Weights of a small transformer language model: some layers without attention.
Each number is 500 + 40 x the weight over the matrix's rms, rounded and kept within 0 to 999. Layers, rows and columns count from 0. Numbers have three digits each.

# down: layer 4 MLP down (transposed), 512x128, rms 0.64, rows 216-315, columns 0-63
# up: layer 4 MLP up, 512x128, rms 0.276, rows 217-316, columns 0-63
down216:536422555402531433447522565438452489512490490454527421586426497504465491515515513515443476524534501493508452510505492477432517518519497546464450479559519470502584428545554493476539513413532548
up217:510528491453502481577457516499453463478450429583489460538437515525381509535470566558467502463549498525533567438582538539501541502466539445509544463485485514509487462530489538484476542495540456
down217:477532560536449554521538470521504578566489514488471510539484511513481472420466505526541573527480599432468499580530481457520457500468515500484506479565502502459482494506460502561505370461443521
up218:506445524499496455568471449587576513512503446498502491503508474561444512496444469488505517461500444497468504558485511507482508520429500518462477545547509505491475517532490516524490566557567512
down218:464494463497461475449470521525458513536490464517592426477480519473532563492466443540516500503535451467500504514529455564527452525503459573433434491517500472450556534482466481537550509473558512
up219:514484501463575498525416501486478433478396485523526538550512531456414547495489526494478518447547496503490601565485473545478471462486479455491561499510479404503431545488520536422578471510446484
down219:420487471449519506418480488447548438545483529524470459512525421462466514503542520502519524489515483511499551511492511548524495533488463443566480550476519508481512523432485545506483442451495480
up220:516548489542460471505442431503457463496499450480556490492516487512456469519503492549487493515526497549470483512510586530486468469567511528464487510470517522492477498456551474507545505468452417
down220:468509505495487535477509478497484541589490527425508449502488551524487548508515423557498482488495548514469565531513479466490471476520563543545537501453537451534462531469572522529504584511484465
up221:458489492621593492519524434430539606579454475493531469514539485484391464614465416577435568466528514491548458497394553471527523564498567535435423540537505523538466469535428529570527480509571493
down221:441614479494531525546609551487521515563485477502482502562512541460501493512459457496472570458480494447503597463466477503503518526479500521427479516554504503537503534509477513484544429409584492
up222:467591447382570461473494484495493465508467603537523558460535502445542487508435451519523566528524513416515458528516497440523502509542526533501527490550447502466501514511494466413493527497514501
down222:455514544482504440519494490411564553529412529471516529442505500504541489489437444448513550528534439517524511543504444418454399601526496450528513408517503466457495474456518461405507525484472532
up223:492497555511517556540488452508519486490545490488461511500542472465439515532445545465449558541503520460476540461460512471457414476530556490558403538505449514545425429490497477522499458462378522
down223:448501456417499478463451543535450576479534496477461459500546475450444499444473508513520486553530560457522538524569541453448476607516487502585473497509462410481431437539541529482506463482453466
up224:550361425546488537543416525445545559533514499478500574528537498403491431540442567542469577446480490449462514562535490518538477504559443481433504501516569543523431524462509410538512489475520482
down224:460515460432531480518561519516511447562489475509478527482496505443512560489466491547507555514448579464529534588565556543461559500495472500507521405457555485465445441520474526482434526453499426
up225:481551538483513531590489480533465545468471501539574527572507500515489427529559486516542493527480507495461518496449561453503471492551537526557527506551462500471499497531495446493444486525498509
down225:524548451527508474398520435524450537544523465455524500534512514507492559471556526487535477485469526488528495470544499489541463534445468532479484535457518461475525488533511518473532522452485483
up226:519525440518537564505479455474519471482497534498470511500572481499524487516479452489526438548522543514428573490540548520462488511485485480504504485463530475535509468464606502450491554524507503
down226:471421504522528469432489487485517504526471508489522544542524537511512509471493446504520446520514460494470525464509491458485559461508447508559497477492524619453560516519524527522536458475420507
up227:548501515456523525508482534451613459528430515527527500514482468506470542446453511469498513435486528552607405548485454515512518436552529535525494491503456494531531609483510401501434540585465483
down227:536506509529516586536575494550469445450505468443531458517529480485547474423418513521495507508458503534486458519513436494525453470492490510487436488528498464426562525572510485509493469484459476
up228:479532519525540528535542472549506489532504486438548503490505424506447500542525474476474510441504541434495578452522501436521515469486581471517501547515446542507450561478593531474465463520573495
down228:492513524508506441386426473539446435563496478471480416520445523500526571508447490524514490485577482557475521545488443454473577535432447531510621430521548521513514508492478422468513511485493457
up229:517483473461505415437546412490539452537436484508509502544503504546489364564474496471544557494496563515449452548435494546501518491523507526532532539591485527515511444500530473525498536516497533
down229:562555558521454507522461489593544521468476512464473509532479513528511498495537505529503488481489545466509526472443490560502428583521501513535499529495502524490435488536518480586547534535441485
up230:553556524519443442528489500470461493480477484485516539593500459436506496473523442562416623575546468517527486566513492503501419495519502449509485498452502558518513472515512444490484474434464498
down230:562483535451500427445499508451509528433523473473472493487429514527464425484453511462490508534538512480529536546496530544488493469528485480516491501433536417550519517563577514484498503456518511
up231:539503552488513490505541551556443539432464444489452485474512632506527465407514455579467482527481498449500483471477497524463539521520533473495507510556497611485430474458510557521467532486535516
down231:514444468475454531508492506546564515482479525504487487479492488513492446487529445472486461515499513455528494518551504527450491555490427507470462492457508465567509478499472477564485549517519552
up232:472426477528507496492517549531470497414470495436450447455478565500493523545514552438481522494506472628537497538487536508482433499481535539465500495566506572436451511417502567457507504494495545
down232:481471464476479458496460543493527554478506553516522457503519457442491529451503486483436471521505498445495515494520556538519501484493466531434529492506502498519472507499474469560496602546547525
up233:458544441532536502430489499451438510565488501525492548489446494459510491554528524490447519588525485481513541495509487506520518456561615490538558546532555578448520520414544526515446464497482482
down233:460475485425538453531474533465482498578458548528456501448493570450514540518502452453482514476470532487484524411415539536447535480597508441491528460563500529510485467455580531428544450537537468
up234:537501507470490455494458521569451481516483584508567555528496499549479565546468481503574493513497470530439477434501501586459488469468551518465484543509383508507525497461596467509489501492525446
down234:504406444521480476453544477426508497466539514484507509518548454475545530411508482493539544472466470458471484488459446455441531460514445478558467462512469535509538462474501505519543474447485493
up235:532457487454529488472499449556367533526472554519495477515477506491490557538517550451508442488489495474503558457481464563569513534479508496504496410591478506473517532462493438487508527534499508
down235:476453486486542516501452484467535466587384534502481502505535454476465478564451532523496501481549515511501541556483495482547412551427492464485497379525473480511499516465523516500471567512519466
up236:521509477527553497496499554504461532403495514421436499417474454473428533493496519418540579478504478454439505523449563468460531540465499505486468502495477451510444473501474574530470576578471549
down236:466466551480538509551533483504480617448531452476451447466499512467506484522508514521476524458469575532477537517442524502480543498562500543489473474487508478502515533483483485526475486500485560
up237:523467510507552469532550457454496452480464443519503559453508547533479476507471521515432549488443496548561535543490504573521521444580530498528506500474508513503480460539493574540515523496557473
down237:520500587402489505487526523469498476545431440541433441470524409398563459473498506533411463481427479513536444499432596623547502512539518440506478531533518481472468515462511529519493443491523447
up238:480496474608481499560474476523494500484503548535536511474482408549434554543497446494506563506480422488449436540453530516552467448433603474544547452458522542470428450441532489581424552458536516
down238:501498411533507567494552503539525480452538543551487453499540498496490504547484383476516536515500454508490507501489524482503557521477548478498463413475573518485501509438601511551515584467495513
up239:563540498513475467481481464456542498460469435549593561408526474497586555543502479509500465523507499544520417489514541405533478483434456565533478424545511494524459490494523473455464511513437499
down239:477526540482467467515496499516543511481533486548504480443450431487520473491535426515460545461541437470550471510551439470517578514502543607492490404504535471449543531441513544523487536554516473
up240:532500525584523439407514403502520523528559603495515507444462515464531492557505505462515503503461555548516492499513521481581422494447462582433503494472494559529397587437483511456508462510455461
down240:467499571401533499462495508485484541472458557509531468527548461477463483526558530493523495518515528448464500543538488529502529515506434502464491513534520401432488511447515542548526505524516509
up241:533474522404480534482537514424507518542479466516512529532491525435477546477564461478491520539480532517626534516510485392524579417498514576504458467548523542549471501549522464570465483450541482
down241:492502476542424445488439470449476467428462525505473541459482465505489511473528532525489506582481476444520515494551527500536427534477511454488498476500522448444529388495499415466465396458481470
up242:515482443463474505502501491421516501509440515570532485424541499545525525477437489480494527513570541547517526541547538557486447516487465507513453484526447460569446588530486487521541542573446548
down242:551455461477579426451537477450528530459519452455565472451509513441499484446482544521496501495521503486517490473493471494566487563438501497514572457534526508511451503500572516567475452498550471
up243:536499588506512475490468432453422523410531523509536578537515464540517491526492519528521573454423413482496525588463553500480556412473534412430501519477487466550456539517469446567505469499511483
down243:451490542443445415483524535540408474509488495592551499505435503549495439535432412488507483530494467458455436538493501451586512509545337493434484525467572431508502515484456475500477525530475467
up244:487402440531492527555497495547488490474485426433540504503503478508427530505551477515435530476558481553453563494407467499541452559503541416538478472482513489536489484485456553449507487508523565
down244:548533506445477522476472570504503490489430412512441478554440485539459454568524559557494535473546558445487484551497412480465461509501533501529500497464465478496444445473535529459480451489573584
up245:521512477467538570492549527576584468496434491463463555430448458474440438493469516541414468434481500499553444466494549546436493403541481532583517537469445463434520458550439442505459580447488519
down245:532563498505521485518513591505564466490526510553478463459474460421473462484486507480496495499510530515486456470510522427452530514478552527548557420508510495463545495502433487457484490478491448
up246:461516550533558561511411562534462495521478517437508454500484466512467554504497477514434492519512545467493565509517517477481560478504508473474527455530425428547442504518499529533459478516483443
down246:488509473448506517482493491476481516517437497497574443496512500530460487481493486514615507505518542485476440559513520503415491462462450470576502480521394488519506483481472454562508557468454518
up247:496487537504436513550480496498513455501471477516437485477465438546535480524488550522510499500509497530492507531512473506463467504465458514464514512526454557561520538468431531403466619632512481
down247:546459549507548501441551445429504518451544493502506509465453494419574521565553461540494460539481544515478536470583483546547454447473454523503441555510496505585516562404522618484517497535459417
up248:566528440529507435467502503468461508445430509521514552555488487524515495520418485504452586580520439550452477567490559520557529489528529460511497525470481530484494439560495546467519548449508539
down248:448575482426482496431504483470540479474540383578502555477578484440506464492447474366501484521526401509507496492556491580516539510472444524461532487522476496464475516506485553532563428530512494
up249:510489525574518477543493478529535576611505494504523487531510476473475551556477371531487497488500487468457476499488501495517503470526569452528512464553528488553459504486461467464498501510531472
down249:427507465507507445510528539436527537580503560520443468531451466554544499513508438510471513488558533485510513490485511505540524488550546503513551491567558448518476535474457541467442473531607469
up250:548476512543544467482466521553471497546476566510479541529508434566494494533537567531557586520562513605442495462456472532529477467553533460485472490506541487482468484465481560533538538512548565
down250:456496512556495563492507422519487516438516530454516471545487509503505490457500540515523514515492483444477493481554478425479533601535529452445438457468485495498554512457495483517469544428489505
up251:486497512459491527437557482489502477459448482527441517519535475473481428557576517443471488501540496470456462488479489504502508547492552435522537559476488509539434448471486380488538531514579561
down251:515511547549509386435481446454574551541493513513483476366495555504559454541523529505532479554413467438451503513532490538490589505485534509465511505446479486521416546489531522517561499484476513
up252:525519431449540441501435480485451546530534528539492483478472511513589464495551452527444469429508462540540541487570470439506462433415498551501431495473458504523541497539477455516495463497511468
down252:549575482466444550514521593433524543556452529508546516529570564475529507447521527494503490466481519522473434501522455473535433514459509528447460387540476554456482486492496516482477539474481490
up253:552447418489497519517485430482469517591504528437435458519517498524433476453481541539465510498531545447544479520569509509487506496470549507418479423443462485553403507485518536497490486459509587
down253:508397455413493561522482521485500579474441532524502505464511533474522537492508554472490462457524523434491525518492468579478472526497504494496522551479525432532430575482545528526494527534473490
up254:506511517545478547522503505500469471523519469451472511501507534490508470509545449519478454503468441526531524499495614565458525577461483501498526531521538533491484486527409586410501479537507490
down254:551529491510478618528532530527483518497446511464488479517484474518510491436479418532467486510569575526519528527497469530560519561594448440536537481442494514471476496502532518467484507459427495
up255:524537533513408492479506439476435466492570543513469556452527425439447597509442456481548460520468498453435484560482554446506490475551455494484478519438544569517418517492443468527471483503484478
down255:553476473486511543547555476523546544503503580503456477455477517534439420487496465478522446484502497509517470545521533453477483540553434525524506457493502493529508492507508544449522505456495455
up256:537483491575566468455547522511495475523450568583516491501548450404489509480427531529477531635511447442491515546491539521491546587512558503429499434503459484444531495544470505478562489441539487
down256:513471564453506487570507530479409486481495492543412489583528518508496520503443474463548516504407394556432593444566441504502471486554487510481467536495462493525489482471513564539450541562554475
up257:517566467542543527517436527504413533482457490540527510488483493486511499480545499461517502489513496511522554457446512558502529518455497473476562445490508525450522515534534554558515533448515527
down257:442564526532357496467468448510495545577487472516510420523503501428548508524477458461474503487478513476494485526517492435478506429480499531480414520548522498485572469513489489480496480514542459
up258:459479484446580533502561496550484553504501447490484503498558535514506497458534474486491484540415405494479407509445498491521541551433560450514530487507462470588466511511523536489462483528528482
down258:460470534490491419548513448520535568516464497552484481489454503501527463509517453477440494525484565451545474490538473522453454553522466519484496472454466501495561516489464480573463464510497494
up259:522518539525520491449504561524566471478481462500529540531476432508528518532504438470496515500549568469550457529506523453514517510504570500539558516484500493457481548524519484440497545478548500
down259:497540534439459460454456561472485570546500503462469453455467532487517499516577511486471465498524508509490506573488524478561489437459560434494499509488426534455556527450495491488471476466501511
up260:503485446545511443528450533511457522545543482558545449404500492454529553522520521498520490467537512525518469567436496449495478507502470547472509507525491549470559560422489447529474516489520486
down260:490476498430490412525473481447501497592486456414539475412484505509540479534536532579504487513576460519482515529470496496500450406488489482482510533511532482474545537515483568529495505543564450
up261:510521467549485533594480418531485451478523428471545396543480531531461474479468522513503540483538472485476508465502544484499501523550491447457504470474469500463456500484485511516532512498542445
down261:486539510571552491486537480521579539520526430443451460596505565525484580472521537460476491515429456504546512528538504489457504461552555461527502537457486458516474534502508495549493557458560437
up262:446501444419503457530476432467452493561487467542471460478558559472504504519440467531519449491475520366498496477505504540460530405561460477475478551459421482509518520459549469499567525504536513
down262:442486523505469453559505492543496560468462498519467481485525516455447500472529459508397484546471532423473500489504431551488512540482456581509496477494514474475525523479501522509525524510564569
up263:436462547519504497496454476437476403504506488480574472450464437502468579460476477535439519518523470494535488544475483596462503571506529439495485514563484512514461489550460451514488459603546528
down263:432539480420503530560475503448540471542522501458560485472511459517409501472546518476491518533496456485540490571464580539495483475446555502477419480499429556468498503517444517534453533499462505
up264:462528466521424479412493459475548441485481534463530573481501555550452547521456512514491512484524457557486534482524478478558549551501520524460494484507473447506518505507542548527492479604507555
down264:532431472470493529549466538533542538491480578498488503506468494456515482560497476497472432522500552408522476564529507480474463472557424511519475482470512474513522491478494473481520491463584483
up265:519504508543548564536470440435552536504389491508569541536525615456425523497548562536537501502504493595488516520502610474423494472544500481612488459524499562541474495580563525494510524508577580
down265:502447482461505547497477479436486523469510477542500565490453535484458549477568509551519461526555454529552487469566542495519471507475477492561409501458541503516489489490549580461567460462513480
up266:483467520508515523538540475479518500571435554462535493522537552538484459464507503483561530453558528526451514468548431465510525457493456499531444476440451480515492422529504434563514500560519515
down266:581462598463564447492576454496438477529529500390527513538508523482498563476493464540545496448524522497525516495471464511493518466483547516531494445496493503462485477508511477576486469467491504
up267:556439434504412438506457498501446456475471524515505489440492470518518511527489480546535515522462442502424570477475452503507522534504482453529467528512448530441481465511494456473514513515421494
down267:524426471519425476482530460509514521448521519460470520523480468432557524537555535563441467546437539494515543483503493550569456501509526456501539522545563512456488510545547497429502517444406413
up268:421425520498518558471516439549517514509470454467469509514529502432499524487480457505519507536465502494531470543479522504447556481485554512509538521541463513453424475472485492520478535457506649
down268:485480478493479526516538522564429576493491483495522450494554480488462486481463459493459526512486495573518527517512532500481507560607483510527509489576539527466503534526470465530527519567519552
up269:515521458526468537507511530507415541450496500546567508492472437505497505458542490491523456503527493497502467545528565446452505481528409467414535444448449537502406501468525507513507496537476574
down269:513453476458473471485473474544443514523520536467450529553533483496487510411447469402516474509413494499524484487505485586489519456523472461473456481541501545510596506493467476531562541457517475
up270:513487521453536548482470483521549546489579446528437496481521501499467519494471591460480485510476462547531452444460531457422447529510506551462495512486436501479476528446512439490474530551540482
down270:477466548446549499499449505462512546478505472458491492501502508464545524528521520483497554519426547443449427492464492481466495473542452503458534509491475502484575470506501550522620451466497495
up271:503533480510544505534478487547491439504574484535568484515488544508478477534535504523504475439511499478498517470509493478504471502521452532585486457507443464470462462460457461460499562519484528
down271:500470461497438491433523482469507516554499456416493497498530549382510524477484494520470527520516522512484451485444507479533485470493483456478463479488506505498485529456478516500513547514565458
up272:527480544572495517492438456432467496445466465553492561570531473548489450526511452476481483553492539512506435566517528443442569462484480502500479566480491559419556506491417455552506502474528483
down272:459482519482435544457486563455529485397516503458528557484504535479442509487492473412493436408520531457512531468585526481524370517498491504544537498492558441497557517446494550549530546461477509
up273:454564459466541420424503492481537462450433570487448482504475558478508502582483505530423452545524440450521511502546467497495534471545511533520549489576519527507507467495483558534442537490523523
down273:527482525437480518573496499535528537520482537493493393493458487522471420494556532414482508492485522456508455540518493527492474499481433481483483457532473425484451515456457543522518527456490543
up274:511577529551561578450396509599471452543456465468452448502492528466482529500434408473512473471477491524473534512573540452479505551513507497493538488489505560502514581548509439519522578486510480
down274:507526522434461528463462465556517453531563497473449412527483569476528509527459518517483454503503504503492509453645584464556498506536550445484522473439573420527516493509487478418516540487502476
up275:465425460542465508510490498481492499483574567471522507487472530502461458475523551488503508524512521502441515494489497560583494439524561497466472468553429547490435438468521441449470494554479523
down275:423575433501484409493527581494494538550495493507442537517520546517524445527608507511471465554467511534451545536430437528501523450463502504458478453470521509494462516468492551468521459462494468
up276:504524442495449441480445468450573514487493489401536530512451519540533526530531500463503502476469542475504489500489570486542587444459567522432476459530548560485455524554465512479562509496539560
down276:511484467500467491459394502507496555443582521431494464534428534454544583460556483522492476473493460431467544480472491547537469577565508469505567458495474541526463482408543555502434521497538559
up277:522536478503567626556478439469430529517498496509503514550501538482485561508502527453479497529496507528484487498487491509548507473460503514504558503568475498564513479480491556579501582493470516
down277:525441492508548524497537522583465523521543481435437531510501489568487521469520516462490542548514516451500546517521523432405479527511436467498490450503517474540510475482514499501489451560530446
up278:547487487505452526516509544474522515486515565541497452471495542487501530505545443480466552477456494553568478492463500490493513426469454480419502492473497495439470441525414452535514511482473507
down278:469481586462444408538530514522468497443557481533453479498499568475436510505486519490550468528492468486595514501477517437535520477496547457473485499462494573455539493533454464533509506523537480
up279:524450548469542517527542507513460511532436517501515539465478442480481456471446533474424506524444476477604480539482594575478498578461455462512548503477430503582520550541527423483460558521466495
down279:566561530605540521512511490531501468440484534540587432527551421492490445393504569542511471475543484450548475498468479500433501544474562496495497470463543484489479530561536461499476485421449499
up280:502486504551518479474457459471499384436490535520502488541515542542576497458533528451517512553481540523460521548535440512488540525588546469475500500466529538486484521487548508546543471522471455
down280:401497503489505481546505513517497467466575453541510519574571487514530522514465480446454545405500606448544527536565514533457455448543504520456465509463446451492536520537488471511531494540466556
up281:534512446424486471510511486528504509491454449489537555562525565478512458476416553522528472480532464486464483419560554488526502505528447523487535448470474497581455467406591466454494546495564455
down281:465496557595496560531512453479498512436544499462516448483515514516464465499502525451469453485485380459516590559493515458489495516479495488453490478455541508505490449436530521393447440480499463
up282:428536504507513447510525493491583530539561552509500523553512482477439510510471481535517475479513477541468508465486486450432535436502482500444500512554547537490511495508466531486457543496506462
down282:464541505579415528555563529507401490471458478468491521509474542473438452504507497431457490491483505533505472511567478486557550522493461400470494517465551478488513547516599552538504586500493531
up283:536564425544488523461559506573464523488448509488483467495495545584552474491442475478434451425444520534510479579496541493448548520466511411506531443525428519481545478551447516438483544517524467
down283:505430505432414508449552507483464430435529469484523535492509489476480417609478444520548525496395509532511568495576461485516496479549497482485529503574489487517539567437504490466452509464544534
up284:512492505491530502523425464568524511455532435487509472452520514525528478440557512535439533519542479524391566497578480512478460431521479497542513504553470392524507497485509489519455490533560499
down284:547411488476537453530482541415489492461530482440499547437500519545471511432447502469458506501502512548455462493478521458547531501480480440514500545591478453501567557457543553466546475429528548
up285:597459537507476526517526510529548501472466525561491453448488492484450520482422481536504522418431423506518604507458553395489538468463492465507561471473513509472496537540492530469511545536493582
down285:543496552494501475438573546485500465518470537524439483475474547459433527502540444507554466471551460590505489470535436520516500427536471425533504478504543503467596570501455493469455535565508492
up286:529558558501585547525500488456522474447491516482503506574514485551443499509541515507432553515525470538498536462449520449491485517501521496580443544463517485488375539502457502492551533509548485
down286:479522449552554463501488498492499490535496486502480501556452450525456459556530456501511573440514490491514540507504451448548480551462484475518441517518474540487487546526456532449537518456576429
up287:474603465555533550519586518533472436479449488488514562454505493523446547486594460563488528474447450467524526463432491437500512517508567515509463476439476474536423489446503570404453468505515514
down287:445493495460508508483574581476500543537532542470554511477457518472469416472479472462550516489417510447592518528474498555520573532390446525463526453524487584550486516520551502456518459550469475
up288:524480497518572513594528490496477455538514460531473498432563556506441470566599501505501440504477482466459464520511468482467500494498514536575481450450508485484506500448496438486521468525496530
down288:448452473470443507510520566432536488490543517519488474383494449515482478553570449471541506508441540446483484455548460569473470539466473509495418460441490537527485534479493428521481532494463455
up289:514455518446498511519465518501541519532462564484489547552543560529516583493499487501468527506510518519463517534487506488523508522551600473528536502535496494502537516424452558488434509450517559
down289:557461500523571454432497571500442547494492533484494454475477529509531509552475504406519471572524447430599544524515528514465439479432494403512538499510449517542459494440525551503480499540454557
up290:514518490510569458545498469494555524472491534468473475435535536542531458465449449568432528443506544498502608438515520503466523449511504522521508483444453550489498463495494523551476465479471562
down290:532489526420513489452478473527540489466554546558496506446442535487518487503545476495453433514557521480486522513540472492497497528460481564550499460464479474520464490399539469503525455500530509
up291:529510508514519479452531494501546433448530493476435529532492440589537513531563546486490452493492500520451509469501516394453445459569554519534494459524450487521463512500575459500475525501414529
down291:531446518468574410434495515564482470507581530511469465430500512508466513533534489493483476490527566513584502472523523501508571487452522508478424453450475484506541521526487521508480516465471502
up292:529525540471467482485451537543448545444518490458465499514492473493455552543535458488499499435443496444538497463453443529473489466536500518540551532506511462468488430476514532436498503458558457
down292:487532538540522510548540495523525538497474523502515519503473531446473524511458560449563432515557467555490503470566507476474538450520539518489581488482522406499512499479487466506532455464540483
up293:484479527491521405530448456501503464485549494489505541444476445451506518509535455461455527494499499470542578485436420477474500408458482574475521545449480506536453553485618461579450481518536514
down293:517518544520430411494503497492483475479579499500519552489470528404618486464549504525500484491430446438504526497476460430416516517558519468426467443493458449492436529573560511571518507516497480
up294:583513555491488511509475604390498510539496499485498504496530466496500462529429502434487524569473466532589453507450470410524516488471507551466578449500463573509490474522499459539454489526503489
down294:507546540473535461621514461532471502491450466360522526504543561531615480447486531538495504473479450518569547510495534449461479409458579503508469510434504550525562481451539563518554461474471468
up295:476516495554594532507508530524524438441478487489439565529514511535577520496540493509538508425384406429511540445497538562531548486582465538527486539565557459559512475496555514489510569477510532
down295:471506496527556484465484565463566446425535515523567458432505556518517500510490497457471470483486440397519501500514459518486443505564387580520538435419501472544486507470509511589523585467493517
up296:532615565488507538559507428489549497590513471483485531419480429515473504478550469484375558509475515518517487521551494569513543576469501518469531562506588540512458553439547513461479545483544584
down296:521569507379511480519506518565467495476511456546441473481472543488550505433575429488496502502531503478487580503512419509490480552505493478482521523554526547529555506453525518465481565482496506
up297:547467540589489451523505524485466524498451430495543489545508471499527469454539515582454448533446482465482554498452542534478499508535501451530450582548492457436533504525473464383465463438580499
down297:489536511480465468500441474487478471483481503473492450523506510491467528506572505485492454522536532492515522553461499564571481535528533463484435558531482428477575549482528501467527440444521531
up298:544474433483552519588524431472414480509474469459482501477503479497514495533457443522499496540545457569428560543486513483536488460571544545493533543480525524517547498495523470516456512505511539
down298:471540414551518488463546529481559454477506508470507578491510464538522520527482508524525548498495490497473500447519501553506486538467562516515499485508468501449546444471480463560521498469540479
up299:484492575467526461500483482482531591535491480525515531457534455430495415442524435502485506461517489472502565545489465430518475486559524580553534465470451455538472532484516514549440511538534494
down299:556490537511489546460529554519528543554545503429513543477476556507425408475553434567507492496500492445522531456528454494550446584433486553472440568414573561470486426528539501508478519535531480
up300:561529499497577493473473502538509447476434487407477471531455438527474508541557505521451502477542586485504542520488535519486505539517559498497557529511403443461522502464512521504491505503501540
down300:488513490487486485421515438549533459486426501431443469454467445493544546536467510503513487442542486457523546521457504469489493619536489524511504467474499446404600541432564547521467492526459507
up301:496474438517484475532494396460441495453507461452527473469644542514468493504490453500466514483532489504459520539525585567485500544510547488476510543538484504525515546493494490500531498504512502
down301:546557466506559500524497514438456449496483463528520463452496553478551542527541453526499445574576464522549530545478505462446468469516547484522485481501496460506527533510487549518508468502489458
up302:524507517485490532514506464517544544436519511447462524459476510572455545489460531457490532432538484584522486505517551492498458420517460514436537478502451429498472444435421533481506427554479477
down302:452549523567461478465427476490433544494561510472512500505539452529516450541543491506508474536438481544489498534463489503510499464472465497447475481471506451455516483465489545522535474464439488
up303:523520490535463456420531419503619533421461566501481523466510559518501527524437503466501561498480463539507435501492532584498570477469473486536485494551465484462555611419543444437456562509514505
down303:550459445478476541480592514486553472413446417459509511435408474572495419520577539505511472614443431536419455463498418554524523470520549431522505466585517513451522513543535509539437501488520428
up304:470512513485445494525385449514500475488470518564493505481482474541453483491503434483482499531487446443416496507480544512464459515584534540478448462502518582464464514409498540557493508462522492
down304:519481548488457424434464407492602514534497482483524472520467556484537547524532424496477521553457415516465496477485464457477553473502463575527463415513522474484454453520495516518488472462482543
up305:487496464486529502474466494454541410427460520475450468543468582485471558559480539492489517478573508509520468521528496493571497497496549509449417511517427491502424531489512491433465495520499510
down305:450529530499494516435511498513501451521451512416517496474473505479412554519508481503581476434494521433495527511478466528476457464558445562505424515479477446481507512478473392501480442467414498
up306:532527468452465505562561467473479472494461439520494531540481479552514499529502499476512499457571467441483540529451471567500545495465439487496447504484493619497434494506479497449555551520529511
down306:521450533501563492459542481468523538475505513510494434510481501457536523429514519496537417490470513504541503456519532504478489543479427434518361450563485497514461522546402526449504503529477453
up307:483448494432539523460511511517513550515576504462544510477475432475504454527535487492530581572540490479516515522497477466465480523547466496548482508573408568453490529507507538570515492535561532
down307:607523536489450530510514555435513468545509461433628513536393484527496538457434438478513457506402503462513467521512499506522478515615503425488484413489469530457537515510450497545506531493465441
up308:500439497499489527475593524498574502494491567494499571532576536479492567538441481531497479444450431440566459457579523489548519532541486492488514578439480510478454524440549468471488494526536436
down308:456511510511571469539483488502436503484488495558537522547571492544514473524537460500532506572543524530525486509552459516471437477522482498534511473507510479526510507571429506477442562408469533
up309:553495487516541552573527581548458523489503585494564477452526524503461521527536530501455514549546468556389511493465477448481524478507497547440527520517488542484538487528574425515481517434510530
down309:491468560524489488530529539487550452503477401569443516438593502488376583516528482431479482590544504503462489463531480457574471526471548470506503518592505561484549485542481566500484593514508537
up310:426422582480586479536448517481550459569518487597514541538484506521486489526504502485494602510526480509497521579426485476482546510472548538488512517530496547473526536491582451500515561580524551
down310:465547495498493479424467486498475501500607481588485438452498535438500508454525468410479550582526491476466475622594470463520524621432479489520535509511526482462492546523477504513425491517496535
up311:521458519512485600569450504495510480488487500410509489516468488538488422484533492500514458551531525540533553438577464508432502517497529434494459541552508513548493509463454443450524533568538492
down311:545516481454587484407477599470502492484521521484464498509389454522526477534569552560467485551485503537483429586502493511478542503453455572524571506498605533500491559530458501547519442422493505
up312:513486517526525469537547524443508488574493477476559471557560534454438518509410507478452473437569496472505458487510460450513523458474468519512535472509436460526475454535501462441562467549479471
down312:476516532497533511499457540511429547533433491525526473450493518542484469481538524512506512471480485447474486449547457420446454512473446531473461539568382493511530547534487461521476481503511544
up313:481382494501515508496478467433508490437494538503475493509520569525439491486432522570417464550435445508514517467484548507460519492558517485582557507526540471505468509457445497511554523488519518
down313:425473540560495443442478489509523543453467471558508525502429539489482527486515572497507455466506472488519502517520589455487577566504523449439466528441516511479459498486550424516505542512497455
up314:537511514472484538556432479571440448559454532507406555516537488466453515494481511451484539429553461592498515404523528547504472530409507538422498480558498499502551482497524549450517402554465518
down314:440442546428456447425508481515506509460491472514430527481531516505524582492540483463474516466484433577532555443494529548488487469564443415506441478538523477423493554549483520531480507546555530
up315:521513554491509464496455563474453452524545509512494443486544494562491492560520411451483519532552486515472483435509541462485553489547491397458575427490523484492421518568426475537456513538506494
down315:463501497420547496560494534548549443480534538564527458497488507548443443448545524440528481442494503531511467466490505539425514449510575467487550489586529552528516518464483564458486474463476485
up316:434537550475489492480434431525508423488503474509472541537540505560507496527535442464470530553551518485505572511498534541455506504519449553532477511526517450516499580501517465582514583548482510